config.yaml
n_layer: 24
d_model: 128
n_head: 4
n_kv_head: 4
head_dim: 32
d_mlp: 320
vocab_size: 4096
activation: "swiglu"
norm: "rmsnorm"
norm_place: "pre"
norm_eps: 1e-05
positions: "rope"
rope_base: 10000.0
rope_fraction: 1.0
qk_norm: false
attn_scale: 0.177
bias: "none"
tie_embeddings: false
parallel_block: false
init: "uniform"
init_std_qkv: 0.0442
init_std_o: 0.0442
init_std_up: 0.0442
init_std_down: 0.0
optimizer: "soap_variant"
lr: 0.00702
beta1: 0.95
beta2: 0.95
weight_decay: 0.047
lr_head: 0.00593
grad_clip: 2.0
warmup_steps: 200
schedule: "wsd"
decay_fraction: 0.874
decay_shape: "pow"
final_lr_fraction: 0.05
batch_tokens: 32768
seq_len: 256
doc_mask: false
z_loss: 1e-05
train_tokens: 159000000
steps: 4853
dataset: "wikipedia_en"
Each number is 128 + 24 x the weight over the matrix's rms, rounded and kept within 0 to 255. Layers, rows and columns count from 0.

# layer 14 MLP down, 128x320, rms 0.211, rows 0-32, columns 240-279
[[103 113 128 131 126 102 164 101 137 179 131 101  90 127 134 134  99  98 136 132 101 122 111 153 201 114 113 164 103 111 160  95 125 177 134 103 117 106 155 136]
 [103 142 133 130 154 105 156  97 162 205 170 140 121  87 129 119 107 169 105  91 126 102 133 125 130 135 111 110 151 119 166  97 135 103 113 128 130 117 111 170]
 [135 129 115 112 146 126 114 133  68  81 110 140 147 174 108 157 113 132 118 171 114 176 150  92 105 148 128 108 142 106 121 104 165 106 137  91 175 122 106 112]
 [153 138 157  98  95  95 128 118 114 139 154 121 181  82 130 114  98 117 141 121 149 173 112 159 121 123 124  95 112 118 123 109 116 143 129 128 119 137 152  95]
 [118 141 150 123 130 136 118 138 130 140 162 117 100 108  93 124 134 149 120 121 141  90 180 104 127 133 135 120 141 138 151 141 140 160 124 124 148  91 153 167]
 [161 162 192 126 118 144 125 130 151  75 153  80 152 159 104 132 113 144 111 174 118 127 165 140 177 101 127 117 100 124 160  70 138 146 155 137 101 132 129 132]
 [131  97  94 129 140 105 133 145 108 170  85 110 119 111 123 159 109 126 123 104 184 138 116 148 136  79 119 119  82 142 134 179 116 118 122 181 120 147 126 134]
 [128 149 128 143 104  92 127 129 132 134 155 162 195 104 120 172 162 151 181 124 118 143 153 123 145 151 148 113 119 122  72 136 131 167 152 135 115 113 137 134]
 [161 129 125 126 159 123 146 138 125 114 149 119 134 133 169 110 150 159 108 141 152 113 138 156 131 141 126 119  92 139 124 131 134 108 128 120 113  81 120 111]
 [ 87 148 136 155 114 129 148  82 148 160 119 125 146 133 151 133 100  98 139  97 131 122 108 140 141 100 144 113 177 137 139 110 101 200 118 104 104 140 121 133]
 [135 148  85 113 152  99 121 112  99 122  91 169 124  71 137 119  68  77 120 140 118 131 146 129 120 114 124 106 133  94 147 126 112 116 149 159 145 154 132 105]
 [111 120 138 133 146 135 154 133 149 106 126 167 118 103 104 125 148 132 162 119 129 142 151 108 167 125 108 167 143 153 109 116 103 117 163 127 136  69  90 133]
 [111 125 151 118 150 128 130 135 126 115 100  94 147  77 137 139 127 169 127 133 124 108 105 147  73 135 138 133 138 144 121 149 121 143 141 136 155  99 158 129]
 [ 98 201 131 108 166 155  75 102 124 125 134 175  75 145 146 141 156  79 134  84 131  97 205 143 123 163 145 148 170 158 134 126 141 119  96 162 128 119 140 143]
 [113  98 179 129 132 141 124 120 136 145 131  53 110 132  92 112 107  93  60 151 169 149 132 136 101 132 133 159 136 128 134 141 143 117 119 112 149  97 113 142]
 [134 134 110 135 135 130 137 125 129 125 118 111 161 185  93 132  88  95 132 132  80 132 126 104 103 106  94 111 119 142  95 168 138  86 141  95 110  76 100 128]
 [128 139  88 168 125 112 150 136 107 144 130  98 104 119 143 148  76 135 115 126 118 148 112 153 120 136 160 157 116 111 131 136 141 140 138 145 107 130 144 134]
 [127 146 143 127 131 149 123 112 133 137 124  86 135 118 155 132 159 103 115 121 133 116 151 121 109  99 116 131 164 127 108 148 151  86 145 150 127 117 131 162]
 [124 182 127  89 127 135 144 117 106 163 114 106 107 183 116 106 147 182 118 142 159  75 139 109 127 102 121 104  94 128 138 151  91 107 155 116 126 141 132 109]
 [124 128 163 122 123 132 132 100 138 146 131 104 185 149 107 133 138 104 119 170 108 176 114 152 122 125 146 104 141 137 105 138 130 162 158 118  98  82 142  84]
 [157 159 162 142 141 151  89 116 106 177 138 141  98 117 140 131 111 142 127  90 114 125 118 199  91 163 113 145 136 132 168  96 126 103 122  45 122 152 134 147]
 [102 150 115 154 127 129 138 116 125 119 157 155 111 117 124 112  98 109  88 131 119  91 119 150 152 109 136  98  92 122 140 153 163 114 121 173  97 109 130 156]
 [132 155 158 115 157 143 108 155 127 177 112 134 171 116 107 125 109 120 126 151  99 116 113 120 133 152 128 167 129  97 165 102 133 155 155 143 118 139 163 173]
 [ 80 127 138 136 104 151 165 152 143 114 104 117  99 114 119 123 153 129 146 131 166 123 132 148 127 121 133 107  95 117 150 136 148  66 113 159 145 137 123 157]
 [141 146 134 129 117 135 133 123 117 136 126 139 140 107 127 130  86 167 137  98 105 173 129 148 130 138 135 149  96 122 173 129 129 114 102 158 150 129 145 135]
 [104 128 121 119 114 135 145 126 134 113 107 102 127 130 139 159 104 147 117 165 117 121 154 140 115 142 135 160 159  88  94 149 180 146 140 158 113 143 142 140]
 [121 123 122 119  91 134 154 103 152 102 104 141 134 128 176 123 131 121  79 138 109 163 114 136 104 139 163 139 152  99 107 125 129 138 102 121  99 136  62 115]
 [130 110 191 119 130 139 116 106 124 131  96 127 129 163 134 169 109 150 171 113 145 119 131 142 136 105 119 121 148 130 145  77 110 111 110 109 152 136 122 119]
 [120  69 100 148 143 139 128 117 137 106 104 106 129 188  90 100 176 112 120 149  98 164 143 111  90 121 195 124 104 130 132 131 181 153 111  98 135 115 151 140]
 [117  92 109 188  89 151 115  86 132 132 146 154 131 120 113 102  83 151 102 129 131 150  88 120  67 134  88 135 144 156 124  91  96 139 135 143 151 117 140 156]
 [115 117  95 128 100 143 143 128 137 116 147 116 128 137  83 143 111 116 134 130 128 130 106 128 134 138 149  95 164 143 117 125 152 110 126 147 144 166 117 137]
 [ 88 128 163 178 110 126 109 170 162 117 147 113 163 147 139  90 124 119 116 118 140  76 104  67  65 117 146 128 167 136 103 118 121 140 122 130 103 150 106 149]
 [129 137 161 116 134 154 150 137 130 105 110 151 155 128 115 150  93 132 116 140 143 132 160 110 102 110 165 122 142 161 102 131 159 114 137 139 157  95 116 120]]